From a checkpoint of a small transformer trained on Wikipedia: rotary positions, local attention windows.
Each number is 50 + 10 x the weight over its row's rms, rounded and kept within 0 to 99. Layers, rows and columns count from 0. The size before them is the row's rms in percent of the matrix's.

# layer 2 MLP up, 2048x512, rms 0.0449, rows 417-444, columns 0-127
101:64 50 63 50 70 48 60 54 45 73 50 69 44 42 55 44 54 58 42 48 40 53 55 67 58 60 59 52 38 51 62 49 48 51 58 47 38 55 50 59 47 38 57 49 36 68 49 47 46 58 40 61 40 50 51 60 57 29 44 24 49 32 66 54 63 32 34 62 58 43 50 48 41 47 55 43 55 61 52 45 48 53 36 55 46 46 54 46 44 49 45 57 46 41 53 61 50 65 46 46 55 60 50 29 53 44 57 51 47 53 54 45 56 56 50 49 35 33 62 47 53 31 50 57 43 67 43 41
095:34 26 58 31 52 58 46 55 50 43 52 54 46 48 36 36 28 44 41 45 62 44 60 45 46 35 59 50 47 43 71 51 52 56 56 33 66 49 27 63 52 49 41 55 44 33 51 47 38 48 38 64 52 41 49 55 43 53 43 48 46 37 40 45 41 57 52 52 53 46 55 49 44 49 46 50 52 46 50 69 39 40 60 41 58 48 48 35 55 54 44 47 38 49 59 54 45 50 36 40 32 53 57 50 32 60 47 27 44 47 70 35 68 48 57 28 59 48 65 37 48 45 41 52 53 58 42 45
099:48 55 58 46 28 40 50 44 58 67 33 72 63 24 58 56 52 62 48 55 74 47 41 70 44 66 67 40 45 59 60 56 45 40 54 54 70 54 40 59 47 54 48 69 56 55 27 44 67 39 45 46 51 45 65 57 61 35 55 34 40 41 63 46 49 56 52 39 41 42 59 46 55 48 49 42 52 49 47 58 42 65 56 39 38 62 63 58 49 40 44 47 46 59 45 48 42 42 49 45 28 47 53 62 49 73 50 42 54 73 43 53 38 66 40 42 56 53 65 39 24 55 55 63 36 54 52 49
091:40 55 48 63 43 57 41 50 54 53 58 58 48 43 48 31 47 46 43 58 52 64 49 58 57 51 50 39 53 42 44 35 71 30 51 38 58 59 26 40 64 47 58 57 42 53 54 50 36 47 55 55 45 57 43 54 52 68 53 63 55 43 54 62 37 49 58 38 35 69 31 50 36 51 49 49 53 47 50 50 56 76 65 50 34 58 58 65 58 46 66 63 52 44 50 66 63 28 46 19 45 41 50 61 57 64 54 42 44 45 45 32 62 49 55 39 56 53 45 49 66 46 46 44 33 65 38 62
097:42 43 70 39 46 59 46 58 54 46 43 51 32 56 59 59 48 44 49 66 74 59 58 52 67 63 52 48 34 56 44 60 45 38 43 53 64 48 45 63 86 40 64 26 42 58 58 37 24 35 49 63 51 52 42 44 52 63 51 66 54 59 52 51 48 32 30 58 31 49 57 59 50 52 46 66 38 61 47 71 53 58 52 45 41 51 41 57 36 49 58 52 60 44 47 42 47 45 57 41 38 67 47 54 55 45 63 43 51 58 62 65 35 45 43 45 35 44 58 54 45 40 46 52 18 41 35 42
099:64 33 50 48 45 62 55 38 38 31 48 48 52 39 47 39 56 41 42 37 65 45 39 42 58 52 34 59 46 33 48 33 41 32 49 44 57 50 51 62 55 58 48 36 44 61 58 36 48 50 49 51 57 56 55 49 37 64 56 43 64 48 52 57 48 53 48 54 78 47 53 42 45 40 52 54 51 59 45 59 44 49 43 58 62 61 44 68 60 46 62 41 54 47 69 52 50 55 56 43 44 49 23 61 45 53 53 44 51 49 50 43 40 56 32 53 61 44 43 43 58 46 58 58 43 46 46 51
095:58 28 56 55 41 42 49 51 52 60 49 46 64 45 45 42 57 66 43 50 57 54 62 38 52 55 56 51 43 50 69 41 58 61 47 62 30 48 48 59 33 48 54 52 43 70 34 61 42 69 52 56 58 55 50 53 54 53 61 30 59 38 46 57 49 43 52 55 45 45 51 53 50 49 57 64 46 59 51 55 45 39 41 59 62 54 69 72 44 53 37 58 64 39 57 50 46 48 44 50 38 59 37 35 44 62 52 64 39 62 70 40 48 31 50 60 53 51 60 39 58 54 39 51 51 45 57 41
096:50 62 52 57 61 54 54 54 48 52 56 54 54 56 40 49 61 43 55 50 55 65 33 41 42 55 52 54 30 62 49 56 43 47 35 66 30 59 50 74 52 47 58 49 49 51 54 27 50 50 51 43 64 53 59 49 45 48 42 53 45 51 65 55 37 59 43 48 36 32 68 43 42 48 60 48 48 52 47 65 46 35 47 44 49 48 49 40 58 33 48 58 39 42 63 41 37 47 65 59 57 55 48 38 44 48 48 53 61 49 32 59 30 33 53 51 62 43 46 48 49 53 53 66 42 58 37 52
103:52 50 41 47 57 54 35 43 45 55 37 43 51 42 48 34 48 44 34 56 48 40 52 58 53 57 52 70 56 53 45 50 34 52 39 46 53 47 55 70 28 55 61 45 42 62 56 55 22 45 57 55 56 40 63 39 46 49 78 38 75 50 44 51 42 41 43 46 38 40 60 56 47 27 38 40 52 56 49 49 50 65 33 55 42 34 51 32 46 49 35 64 59 48 37 49 34 49 52 25 34 56 45 35 58 59 67 42 54 61 52 49 53 59 41 37 56 47 44 27 67 51 59 51 33 50 63 39
100:68 33 47 43 60 71 52 48 53 40 41 43 53 43 48 47 52 57 39 41 54 39 49 41 51 67 59 55 58 60 57 58 43 57 58 52 54 58 49 46 54 43 60 44 62 31 69 33 51 59 45 57 63 35 61 55 49 65 51 50 39 69 63 47 50 53 30 33 45 61 45 40 65 33 54 50 41 65 54 54 49 46 50 39 54 48 41 41 34 49 32 46 56 39 71 65 44 52 53 59 38 51 61 41 49 55 43 26 46 47 44 64 53 67 29 27 53 47 53 58 31 46 54 52 55 73 43 48
100:58 63 48 52 66 41 64 57 61 81 59 52 38 63 46 39 68 32 68 70 54 60 48 50 49 50 54 54 48 47 59 36 48 22 59 38 57 49 53 66 64 52 47 56 36 58 40 53 67 46 56 32 49 61 57 61 62 54 51 48 57 49 51 39 45 54 32 39 55 48 45 61 34 38 52 51 45 55 48 61 59 61 41 46 64 61 39 52 44 44 43 58 60 46 55 42 56 63 53 40 51 32 52 41 50 66 45 34 53 35 46 71 56 38 60 51 42 40 60 46 44 47 42 54 26 51 59 35
102:37 50 60 57 65 42 57 51 53 52 60 54 53 47 53 46 54 54 51 52 59 41 45 65 48 46 69 58 63 66 45 53 51 53 62 54 25 55 55 38 63 49 54 44 55 49 52 59 46 47 58 53 55 41 35 51 52 52 58 62 54 38 44 60 34 63 39 52 52 53 46 51 40 57 37 73 60 35 59 56 46 36 43 34 41 50 52 58 38 41 47 41 52 48 65 41 59 57 53 32 59 58 70 49 49 71 66 56 43 59 34 45 46 49 41 46 46 63 42 53 48 49 44 60 40 60 50 50
106:50 46 48 57 34 56 54 33 38 59 62 92 54 49 56 47 40 45 39 65 46 58 66 50 54 66 41 63 58 53 62 53 44 54 50 44 44 64 57 48 47 62 57 52 40 34 63 57 58 50 42 49 50 33 61 57 47 47 44 30 57 57 63 53 46 49 51 31 47 62 66 59 59 28 69 59 45 54 61 55 48 32 44 44 55 50 46 65 69 40 39 38 35 55 41 43 54 47 64 51 21 31 39 63 52 55 54 49 30 45 43 52 64 59 40 55 58 45 58 52 65 38 37 54 53 45 47 53
106:47 66 65 44 45 44 62 66 50 39 33 57 24 54 47 57 59 61 52 56 56 48 52 33 35 42 68 40 58 40 52 47 44 41 63 40 51 58 52 73 55 54 58 56 59 43 49 54 18 55 56 41 46 50 74 51 57 49 67 50 66 55 62 41 40 44 53 46 51 61 56 48 46 46 51 47 39 48 29 41 38 56 66 57 34 46 46 33 48 51 50 43 83 46 29 31 44 45 47 44 40 47 37 37 45 64 34 74 35 46 43 46 68 51 61 61 53 60 49 48 37 47 58 30 37 37 53 38
101:44 54 49 50 38 56 49 45 31 40 45 41 42 53 52 48 44 59 50 60 57 51 38 47 46 74 48 50 47 44 40 34 55 66 64 71 53 61 43 51 41 44 46 54 77 51 62 58 38 41 48 52 78 40 67 41 48 54 45 36 51 44 36 50 40 50 52 56 58 53 56 40 60 52 52 58 62 38 56 49 51 51 47 34 44 44 59 59 52 55 58 43 53 49 38 45 75 56 57 49 53 49 61 52 69 53 62 40 55 57 39 41 54 49 46 42 58 44 57 50 58 50 40 58 51 53 41 56
100:51 54 63 53 61 37 45 67 63 55 33 61 49 46 61 42 64 46 27 56 45 44 79 51 42 43 47 63 49 53 45 48 63 50 45 49 32 51 38 60 55 50 59 49 46 51 62 47 40 61 64 43 39 43 49 53 41 42 60 49 83 41 57 53 44 50 42 57 64 48 67 68 47 53 40 57 40 44 45 54 40 51 54 57 53 57 61 55 52 48 35 64 41 26 50 54 44 58 49 46 47 35 55 60 28 55 58 64 41 55 37 60 76 48 46 45 53 44 42 54 46 35 38 50 60 47 53 49
102:44 57 59 45 59 57 48 62 45 46 39 48 33 56 67 39 43 68 36 56 38 63 60 52 44 63 42 42 51 35 50 62 39 47 60 43 41 63 36 59 64 40 43 38 37 59 64 57 57 49 61 66 63 43 70 47 51 27 51 46 64 46 45 64 48 67 49 60 50 40 43 57 47 39 59 60 48 61 66 51 43 68 41 27 40 67 30 43 62 35 56 36 58 41 43 48 37 58 37 49 56 45 49 41 46 69 43 45 30 37 60 55 46 34 56 54 58 56 65 55 66 61 53 59 52 46 43 31
097:48 56 50 54 64 43 39 69 40 31 60 55 47 53 59 50 62 32 68 56 53 38 35 58 51 46 62 47 76 43 50 50 30 51 41 51 30 58 49 73 52 48 54 67 21 35 40 44 41 50 49 54 61 41 59 54 39 29 57 62 53 29 41 40 30 46 66 41 38 51 41 62 58 32 44 52 29 39 54 49 43 59 67 50 33 42 60 37 47 43 29 50 50 66 58 28 51 39 41 60 40 46 49 61 46 50 41 57 41 58 57 58 64 54 51 63 36 47 54 54 48 31 55 38 39 70 42 60
107:49 62 42 35 43 53 55 42 50 62 33 61 52 65 39 37 38 66 54 60 45 38 50 59 38 53 46 54 39 53 56 54 52 39 49 58 41 61 72 53 46 42 69 54 62 60 70 42 45 50 56 49 38 46 55 30 55 44 47 47 57 67 43 61 65 48 53 54 71 61 48 36 56 57 63 61 60 55 48 44 45 59 62 34 47 51 43 52 53 61 57 58 51 57 59 39 67 54 53 60 45 35 44 33 66 36 54 51 39 54 61 52 48 44 32 50 52 45 49 59 60 52 76 48 55 52 47 47
100:23 52 69 43 54 51 62 46 64 56 64 38 30 39 62 48 54 54 46 42 64 62 59 60 65 73 42 45 38 64 49 41 46 51 32 52 55 44 54 55 59 56 57 48 55 43 46 43 41 49 45 47 63 30 71 47 48 42 49 51 49 51 51 37 55 46 57 45 41 59 52 37 56 62 53 54 49 52 46 57 63 46 61 52 47 44 53 50 66 52 47 38 55 54 48 28 37 68 43 63 37 35 56 55 59 38 59 65 50 52 59 51 54 50 48 69 65 59 55 48 46 61 62 63 40 44 38 34
102:42 34 57 49 63 46 55 49 60 40 28 49 47 41 59 63 44 57 52 48 53 43 46 46 51 66 45 69 50 56 54 45 48 45 30 47 34 58 52 41 45 46 45 67 43 44 50 49 41 43 46 51 68 35 61 38 56 58 51 43 70 54 53 53 58 46 43 45 65 42 60 35 52 33 52 48 59 58 36 54 45 53 62 59 44 71 49 45 50 59 60 44 47 46 59 41 57 56 56 55 40 37 53 64 58 58 61 45 37 58 60 51 37 47 28 35 27 53 60 48 67 42 60 53 47 47 52 35
100:51 41 60 52 55 44 47 55 61 53 54 54 46 53 53 49 63 51 61 53 40 49 49 36 63 55 50 51 63 53 48 63 52 41 54 63 62 45 36 63 60 61 55 40 39 73 60 36 53 52 56 42 59 38 64 46 70 41 59 41 53 47 41 52 51 44 32 40 61 56 54 51 63 63 56 50 61 42 29 64 39 68 39 56 64 50 56 39 44 41 46 57 73 55 53 49 33 54 41 35 50 47 39 46 50 36 53 62 36 41 38 45 52 61 60 32 47 62 46 55 42 51 43 40 40 59 63 44
094:45 57 49 59 52 47 57 48 46 29 42 65 52 46 54 45 69 74 60 48 59 60 47 42 65 40 55 41 38 67 50 48 47 45 50 63 50 41 45 60 72 44 38 57 62 65 55 54 53 28 66 45 57 43 39 53 52 55 43 57 37 31 53 54 38 37 56 59 61 47 39 47 43 38 56 50 60 47 62 57 36 53 53 49 50 45 50 50 36 24 53 48 50 57 49 52 67 43 55 60 52 40 42 30 46 48 56 54 60 55 47 51 64 45 52 43 48 39 54 43 71 61 37 44 44 57 53 39
100:52 55 54 55 38 60 54 34 57 45 56 49 48 45 45 51 47 63 56 58 42 78 36 33 61 42 71 54 67 39 63 64 49 45 45 39 42 52 62 67 44 47 51 62 52 51 53 31 48 53 45 61 47 56 48 47 54 41 63 60 62 35 37 53 65 26 32 54 46 45 51 49 44 54 66 54 70 43 48 43 47 38 49 40 43 44 62 47 69 63 52 56 55 48 51 41 48 39 48 78 46 30 36 54 53 57 30 47 47 40 40 53 46 54 45 49 26 61 53 49 50 28 26 61 49 58 36 54
104:35 49 62 52 40 48 41 41 64 37 38 54 36 45 24 43 61 45 36 55 57 35 43 51 47 43 55 59 42 49 47 42 45 67 48 44 59 47 46 73 62 45 47 51 37 31 67 44 60 38 50 34 66 35 45 44 46 36 57 63 52 58 39 65 38 61 48 39 49 52 34 61 29 43 62 55 42 55 59 40 62 57 57 52 43 40 38 58 67 45 52 60 51 51 38 37 47 64 45 35 54 47 47 52 53 55 51 42 46 45 49 64 68 50 48 58 43 54 48 52 70 51 40 55 50 64 67 32
097:39 63 54 49 60 42 54 47 54 35 56 66 56 51 38 56 56 54 33 51 53 59 65 47 50 57 36 44 48 53 54 55 67 54 69 59 44 50 42 41 55 47 48 43 56 59 51 42 32 54 60 55 50 46 42 47 44 44 54 50 58 44 49 62 48 51 49 46 58 65 47 31 44 44 54 59 52 54 65 63 44 33 58 43 55 36 48 59 48 49 56 64 47 53 62 45 40 61 53 64 49 57 45 53 35 42 49 27 38 28 51 66 55 58 64 49 45 47 56 54 76 53 56 49 64 38 46 54
090:33 42 56 58 45 65 56 60 38 58 60 65 52 63 51 63 48 62 51 69 46 76 26 54 55 45 62 46 67 54 56 50 48 42 41 60 42 42 52 45 66 31 64 46 38 45 45 64 48 45 45 32 51 55 58 66 52 47 43 53 53 63 35 51 44 38 48 67 68 58 35 65 38 53 51 46 52 54 34 66 54 49 64 72 59 63 41 40 76 47 43 42 66 65 54 44 57 62 45 47 54 46 42 45 58 51 59 44 42 59 39 53 72 48 47 48 33 40 60 58 63 51 39 55 50 43 49 39
094:38 43 41 59 32 49 44 48 56 63 48 66 57 49 55 60 51 52 41 52 68 53 43 51 64 48 44 61 44 51 49 41 43 47 55 54 62 61 56 41 41 42 39 38 58 53 68 46 64 51 64 55 70 46 53 58 39 43 75 57 53 63 55 56 57 48 44 52 60 57 42 54 52 50 47 53 61 40 58 31 54 43 59 50 37 56 54 39 64 33 46 41 41 53 55 49 61 52 55 45 55 35 66 43 35 50 38 42 56 39 53 57 46 55 51 40 33 70 45 45 62 39 49 58 34 50 34 35
# layer 2 MLP down (transposed), 2048x512, rms 0.0286, rows 417-443, columns 0-127
099:59 41 44 57 50 51 47 48 52 43 59 41 50 48 51 37 54 61 53 53 63 63 44 62 47 56 54 32 39 35 46 56 55 53 55 30 49 67 55 71 72 41 68 50 57 57 48 54 41 48 47 43 36 64 55 50 57 45 50 42 28 62 50 33 57 38 54 64 39 44 44 52 63 33 53 73 41 40 49 49 50 53 48 61 62 47 49 46 60 51 56 63 50 50 53 42 64 46 43 35 37 51 71 66 50 40 44 54 60 53 65 65 57 45 36 65 60 43 50 60 40 49 51 48 55 51 42 43
093:59 54 47 45 62 47 40 50 51 62 59 39 58 43 48 44 51 39 47 51 64 54 35 48 45 50 55 57 40 43 55 65 51 48 39 52 56 64 53 45 55 58 50 43 52 62 55 54 54 36 41 37 67 45 45 38 63 55 45 44 60 49 30 32 47 24 58 65 54 51 52 33 42 61 47 53 47 43 48 50 52 58 50 45 57 38 68 48 56 59 56 59 61 29 57 42 37 40 46 50 41 67 54 56 46 57 42 58 64 53 54 45 59 53 50 53 35 61 69 55 41 44 65 55 56 60 66 34
096:48 45 40 57 48 59 44 48 39 47 52 61 53 49 46 43 64 56 52 58 52 55 65 50 63 49 65 41 46 47 54 39 54 50 34 34 54 40 47 43 45 56 41 51 63 50 37 24 60 48 46 57 47 54 58 54 56 50 55 29 48 46 71 40 74 41 52 61 56 73 48 40 51 47 49 50 43 58 37 40 67 68 54 53 41 51 43 60 53 53 50 62 56 37 48 52 42 31 52 35 43 41 64 53 63 58 62 36 52 53 50 44 68 36 33 37 32 68 55 63 27 43 46 65 41 64 52 58
091:63 52 40 54 56 54 38 47 60 74 64 48 69 42 60 61 57 43 31 44 26 42 55 52 58 74 55 50 74 50 42 49 60 52 42 53 48 49 48 50 50 54 48 61 36 43 56 57 49 53 51 65 54 62 43 36 62 40 44 55 58 53 32 44 57 60 71 61 38 28 35 59 50 57 67 57 39 36 45 27 40 47 60 38 47 54 65 28 56 61 51 43 39 61 59 38 56 38 61 46 43 55 46 39 58 46 42 62 65 43 39 48 57 43 39 52 48 53 55 58 51 37 66 41 51 58 41 46
102:33 57 44 42 54 44 54 37 58 50 55 38 43 30 50 41 36 55 31 67 47 44 46 58 40 57 43 52 56 68 59 71 45 42 70 57 54 47 51 42 38 44 22 61 60 35 49 58 43 33 49 61 49 55 50 40 49 57 46 46 44 53 37 37 46 31 78 47 52 46 59 49 55 47 59 33 34 45 49 60 52 47 55 38 64 40 42 63 45 54 62 48 42 49 57 43 39 47 47 51 72 38 32 50 50 40 64 63 45 40 65 51 40 54 53 43 58 62 49 66 43 68 47 57 49 64 66 49
104:53 55 77 44 37 30 62 29 39 37 59 67 44 64 51 45 53 51 57 67 46 70 55 43 57 49 59 76 60 45 53 47 51 59 54 68 56 44 52 48 53 44 33 59 49 45 37 50 51 56 49 55 54 52 58 54 60 45 57 46 54 70 31 54 53 66 48 21 64 67 48 39 51 50 51 61 39 53 40 38 41 55 56 52 55 42 41 47 52 42 53 58 63 49 57 43 46 60 61 55 57 44 61 54 50 54 33 68 37 35 55 55 43 47 37 35 56 45 50 42 42 51 53 60 57 51 44 37
093:32 49 38 60 34 34 53 54 50 53 55 49 53 60 37 60 54 47 54 70 55 49 60 44 57 42 58 46 59 53 45 50 47 55 40 38 52 39 54 33 49 42 38 57 59 55 57 45 59 45 52 45 39 50 55 54 63 50 40 51 35 50 51 50 41 46 44 47 56 60 53 48 50 48 44 54 50 51 57 42 38 71 41 44 48 49 35 49 34 49 56 65 57 43 60 69 51 44 45 42 46 51 58 44 54 49 57 34 65 41 34 63 52 48 57 62 49 49 60 40 62 52 41 41 45 32 49 64
091:57 57 59 38 65 65 43 38 44 63 54 63 57 53 53 58 39 62 60 55 41 65 44 50 48 39 55 53 40 61 49 46 53 62 46 58 50 47 56 52 55 36 47 65 53 28 61 62 51 45 55 48 47 47 44 45 43 44 54 42 47 58 57 53 47 51 37 49 43 61 66 46 48 36 41 47 41 42 44 54 52 34 33 37 44 64 50 47 62 54 50 66 39 64 53 55 38 33 52 42 48 72 38 28 59 48 38 66 56 50 36 59 48 27 50 63 56 53 48 46 52 43 54 44 53 45 27 57
104:50 64 55 49 42 54 41 48 48 54 60 48 62 28 51 28 53 35 43 42 33 58 40 57 35 56 48 48 45 65 57 47 43 49 50 62 50 65 57 60 30 48 39 46 51 41 52 57 50 58 39 50 47 30 40 61 53 50 46 50 55 42 60 38 45 63 64 49 35 41 27 49 47 48 66 51 60 50 64 67 60 54 48 66 57 52 62 46 63 38 49 53 25 44 42 54 76 41 26 51 41 48 41 55 51 52 50 59 58 24 42 33 49 51 49 53 48 35 69 50 42 55 52 65 55 49 52 33
104:54 41 68 53 37 67 68 48 57 52 54 37 56 61 49 45 56 40 54 31 56 45 68 49 52 36 56 37 63 65 54 58 49 51 49 47 60 51 56 46 45 39 49 42 54 36 46 55 71 48 67 48 50 50 41 64 46 52 31 60 35 58 54 36 36 43 59 36 52 71 48 51 43 42 51 58 51 46 43 52 70 58 46 57 41 69 56 59 48 52 63 41 58 51 59 54 51 45 70 43 40 57 52 49 65 52 55 60 53 49 58 45 66 65 49 32 54 39 54 59 43 66 33 62 56 53 41 49
103:50 47 48 40 43 48 51 44 59 45 40 52 44 43 51 53 45 61 44 42 62 60 65 39 27 65 34 59 60 59 50 53 53 56 28 54 39 62 43 37 52 43 50 54 45 61 48 43 47 46 41 58 47 55 45 56 59 54 62 60 48 37 40 41 61 56 39 21 38 43 58 48 45 43 66 64 60 46 49 61 41 48 52 45 44 49 46 61 50 57 56 49 52 51 39 36 52 50 60 60 39 36 69 45 30 65 34 44 24 45 61 37 68 38 67 48 61 51 66 64 50 56 50 50 46 31 43 60
106:43 42 49 39 47 56 48 63 51 44 49 49 40 56 53 64 47 38 38 30 60 32 30 33 54 50 45 48 71 57 59 51 63 58 58 30 25 47 47 52 57 40 45 52 63 52 44 53 47 49 49 44 50 47 48 47 63 65 48 69 54 46 41 46 36 64 38 54 51 51 56 65 37 54 41 58 51 51 51 40 52 38 44 41 56 40 46 42 35 37 50 47 45 49 49 63 57 58 48 45 37 66 71 49 49 44 62 42 47 54 55 47 45 69 63 48 70 56 48 61 56 60 59 55 46 53 35 56
114:57 36 45 41 25 50 79 50 47 57 49 70 35 56 59 42 45 53 48 49 40 68 46 50 57 43 38 57 57 41 64 49 46 62 65 35 53 40 49 44 53 77 49 65 44 35 57 53 44 58 57 54 42 53 66 46 46 36 59 52 58 71 58 40 58 51 50 44 52 53 45 58 55 57 42 54 54 49 46 49 47 54 55 44 67 51 41 72 61 51 64 62 43 53 43 52 50 52 61 49 52 54 40 44 52 50 44 61 46 56 45 51 56 57 31 53 53 40 68 50 57 41 52 45 46 46 41 55
107:54 38 62 38 41 39 57 62 57 42 59 58 42 60 40 55 65 43 47 40 55 59 49 40 41 48 66 55 45 42 44 36 54 41 50 51 50 39 69 32 57 48 44 56 69 34 41 44 47 42 62 58 40 47 52 50 36 40 54 44 42 34 39 46 28 50 53 47 49 60 56 37 44 58 57 32 61 35 50 74 51 47 41 53 35 54 61 41 34 77 56 49 67 52 46 58 44 62 50 41 55 55 38 39 22 53 60 52 32 47 44 62 55 43 57 52 62 58 60 52 54 53 46 48 29 67 54 36
090:48 54 43 47 38 61 41 33 43 48 50 46 49 61 48 55 46 41 49 53 54 47 61 41 51 47 43 47 62 60 28 37 37 58 44 42 62 45 44 53 52 41 72 45 47 42 26 55 53 31 57 50 55 45 21 49 57 61 40 32 71 49 45 48 52 51 30 51 64 42 63 63 52 55 41 66 39 57 55 63 18 50 37 57 46 42 32 53 39 59 37 38 31 42 57 50 62 49 48 39 58 45 42 52 67 40 55 43 42 50 60 52 44 59 48 69 73 42 40 35 52 34 57 58 36 57 36 56
099:69 55 51 60 44 51 46 38 47 46 49 65 42 41 56 36 53 52 39 64 51 64 46 42 52 38 52 59 59 54 46 51 45 46 53 64 61 46 44 35 53 41 52 58 57 45 49 51 44 44 48 50 69 53 53 65 38 51 46 50 40 44 90 62 49 43 48 47 55 41 52 33 32 50 52 52 35 40 50 51 56 59 44 57 51 53 53 58 51 52 58 41 60 22 46 56 84 53 55 43 41 43 57 47 50 64 51 37 62 40 58 64 47 36 34 35 46 65 69 57 67 55 39 44 42 47 64 68
095:46 55 47 47 65 34 48 47 45 52 35 55 59 34 56 54 37 64 53 29 53 42 51 44 50 47 52 51 47 28 49 40 46 46 61 55 39 62 46 46 44 45 49 47 52 35 50 59 54 45 56 44 41 41 64 47 60 46 42 52 53 53 46 53 39 51 27 57 56 44 57 19 55 55 70 60 44 42 57 57 49 55 52 43 50 62 55 42 47 39 44 44 55 58 46 44 46 41 42 34 34 57 37 46 60 47 62 50 53 55 48 61 51 51 55 50 68 52 70 52 63 59 44 47 39 66 53 28
094:49 54 46 53 52 48 51 47 50 39 58 61 72 48 44 48 43 57 54 62 42 39 35 36 54 52 35 48 37 39 36 46 24 52 41 46 41 42 56 44 39 47 49 61 43 34 54 52 49 48 63 44 36 39 51 45 56 51 54 33 50 61 61 61 52 44 49 46 65 47 52 43 35 66 64 44 45 83 58 44 72 62 39 49 44 47 48 59 48 48 59 49 50 71 48 64 54 49 42 44 65 47 47 56 64 30 54 53 61 62 42 54 52 51 41 54 57 42 57 51 55 45 59 69 56 49 62 56
109:66 16 53 32 68 33 61 53 45 43 46 52 37 43 50 54 48 65 55 59 56 46 51 35 61 53 62 48 49 57 51 44 43 42 42 30 56 77 52 48 55 53 32 62 47 43 56 54 42 51 52 82 54 30 47 38 46 43 46 72 52 48 53 41 60 53 33 49 54 50 35 53 49 48 52 38 72 50 34 50 44 51 55 58 42 45 59 57 54 49 47 45 51 42 56 42 69 50 60 32 57 69 58 65 65 36 65 65 42 48 55 39 46 47 40 42 57 67 60 39 47 49 65 52 49 51 53 63
098:59 66 62 34 45 68 44 55 47 39 62 45 42 39 58 71 59 37 64 59 30 51 46 60 62 51 53 54 46 48 43 45 40 46 61 56 34 51 51 64 37 46 56 58 57 38 60 50 60 59 50 52 64 48 43 69 65 56 56 58 63 53 50 55 37 60 57 48 53 75 56 48 45 65 56 70 39 67 35 59 29 40 42 43 77 62 63 62 62 50 39 42 53 52 51 39 52 67 59 57 63 52 57 43 62 41 57 82 59 46 52 53 56 51 70 46 27 49 61 44 55 56 40 63 63 45 33 69
103:47 55 68 48 59 49 55 62 39 42 51 54 51 53 56 62 60 63 71 41 35 28 41 53 57 58 32 54 38 52 63 67 59 59 28 57 44 59 70 51 48 55 56 52 47 54 42 68 45 31 65 50 55 49 22 48 40 44 45 45 46 64 56 48 67 54 47 37 46 42 41 54 46 69 50 44 59 53 36 42 71 38 40 58 54 43 53 49 51 51 55 50 66 26 39 45 67 49 33 61 43 73 48 59 62 63 38 43 55 51 63 51 59 44 42 50 32 44 64 42 33 66 61 49 52 48 46 46
101:48 38 47 48 70 42 62 46 55 47 61 38 60 52 52 61 42 45 48 42 65 37 57 41 56 53 50 51 42 62 49 58 52 54 57 45 72 41 54 37 70 43 50 68 57 48 52 64 59 46 37 52 47 44 41 58 40 79 37 68 45 52 55 59 53 44 51 44 62 49 51 49 58 42 49 53 66 57 56 69 47 40 47 38 51 63 52 56 65 28 53 63 63 53 43 42 51 51 60 36 55 59 47 38 47 59 40 38 51 55 67 51 40 51 49 44 65 43 61 53 49 48 40 35 59 45 55 48
092:33 51 65 40 43 44 57 51 46 49 48 58 57 38 58 66 46 48 52 54 55 66 60 38 60 35 31 51 52 53 60 59 43 47 45 35 60 56 44 35 33 60 56 44 39 46 46 36 53 56 42 54 47 41 35 57 32 32 40 52 57 56 57 61 50 54 63 29 41 44 50 53 40 70 60 50 51 49 48 49 26 59 45 34 48 55 37 36 61 37 40 42 45 46 72 45 55 46 40 52 46 57 49 68 64 44 58 35 51 54 76 71 69 43 60 55 43 67 48 46 65 34 54 50 56 62 45 47
102:38 42 50 42 45 52 53 52 51 57 69 60 56 39 60 30 49 53 68 54 34 58 47 46 71 61 63 46 62 49 59 43 39 66 47 48 66 47 50 78 43 45 49 48 62 67 61 39 39 41 72 50 51 59 56 51 51 40 34 65 55 61 59 54 56 43 53 58 43 48 41 49 54 54 42 63 55 60 50 45 46 45 60 41 21 46 51 55 54 51 57 61 65 49 47 61 41 48 43 44 38 43 46 49 57 34 54 62 59 35 49 44 46 45 51 39 47 64 47 42 47 33 46 57 67 52 44 61
104:36 65 53 51 57 58 64 46 55 71 50 40 53 32 43 43 58 36 64 33 47 56 47 61 60 50 45 40 60 34 74 43 65 58 59 39 53 55 50 57 42 60 71 34 39 64 53 43 65 46 49 47 56 44 40 34 46 40 49 48 51 43 37 46 46 59 57 44 46 53 54 48 40 52 49 66 53 33 42 59 40 44 50 47 43 47 62 38 42 42 65 70 70 44 61 50 41 58 50 52 68 24 42 58 57 59 56 60 63 48 55 58 49 49 58 42 60 35 67 52 52 47 40 57 54 46 53 42
099:52 42 32 51 55 25 80 47 45 49 46 63 42 63 23 47 61 35 53 50 56 73 51 51 60 69 33 42 43 60 46 51 63 71 60 53 61 54 57 69 61 47 51 45 48 65 43 54 40 56 59 55 46 51 42 55 42 35 44 53 38 38 38 49 52 46 67 48 51 60 51 46 44 61 52 51 46 50 60 58 58 56 36 44 45 50 35 54 50 40 62 51 51 38 32 61 53 48 56 61 51 46 55 61 55 73 53 72 68 40 53 51 71 63 51 52 38 57 48 68 44 50 56 54 53 48 67 44
088:65 53 40 62 52 52 40 48 51 67 40 34 56 47 33 50 39 47 57 44 34 52 58 36 57 48 51 45 63 55 31 66 48 49 65 35 55 72 44 58 19 63 50 68 54 47 47 42 34 54 49 49 54 51 44 34 44 51 59 63 49 51 57 39 52 51 59 46 48 38 76 39 43 58 49 57 52 39 40 42 38 47 40 28 46 34 32 57 26 45 46 58 57 38 54 44 50 48 52 59 47 44 34 56 64 50 40 54 45 42 53 42 39 56 52 46 59 44 43 50 34 43 54 47 61 71 58 42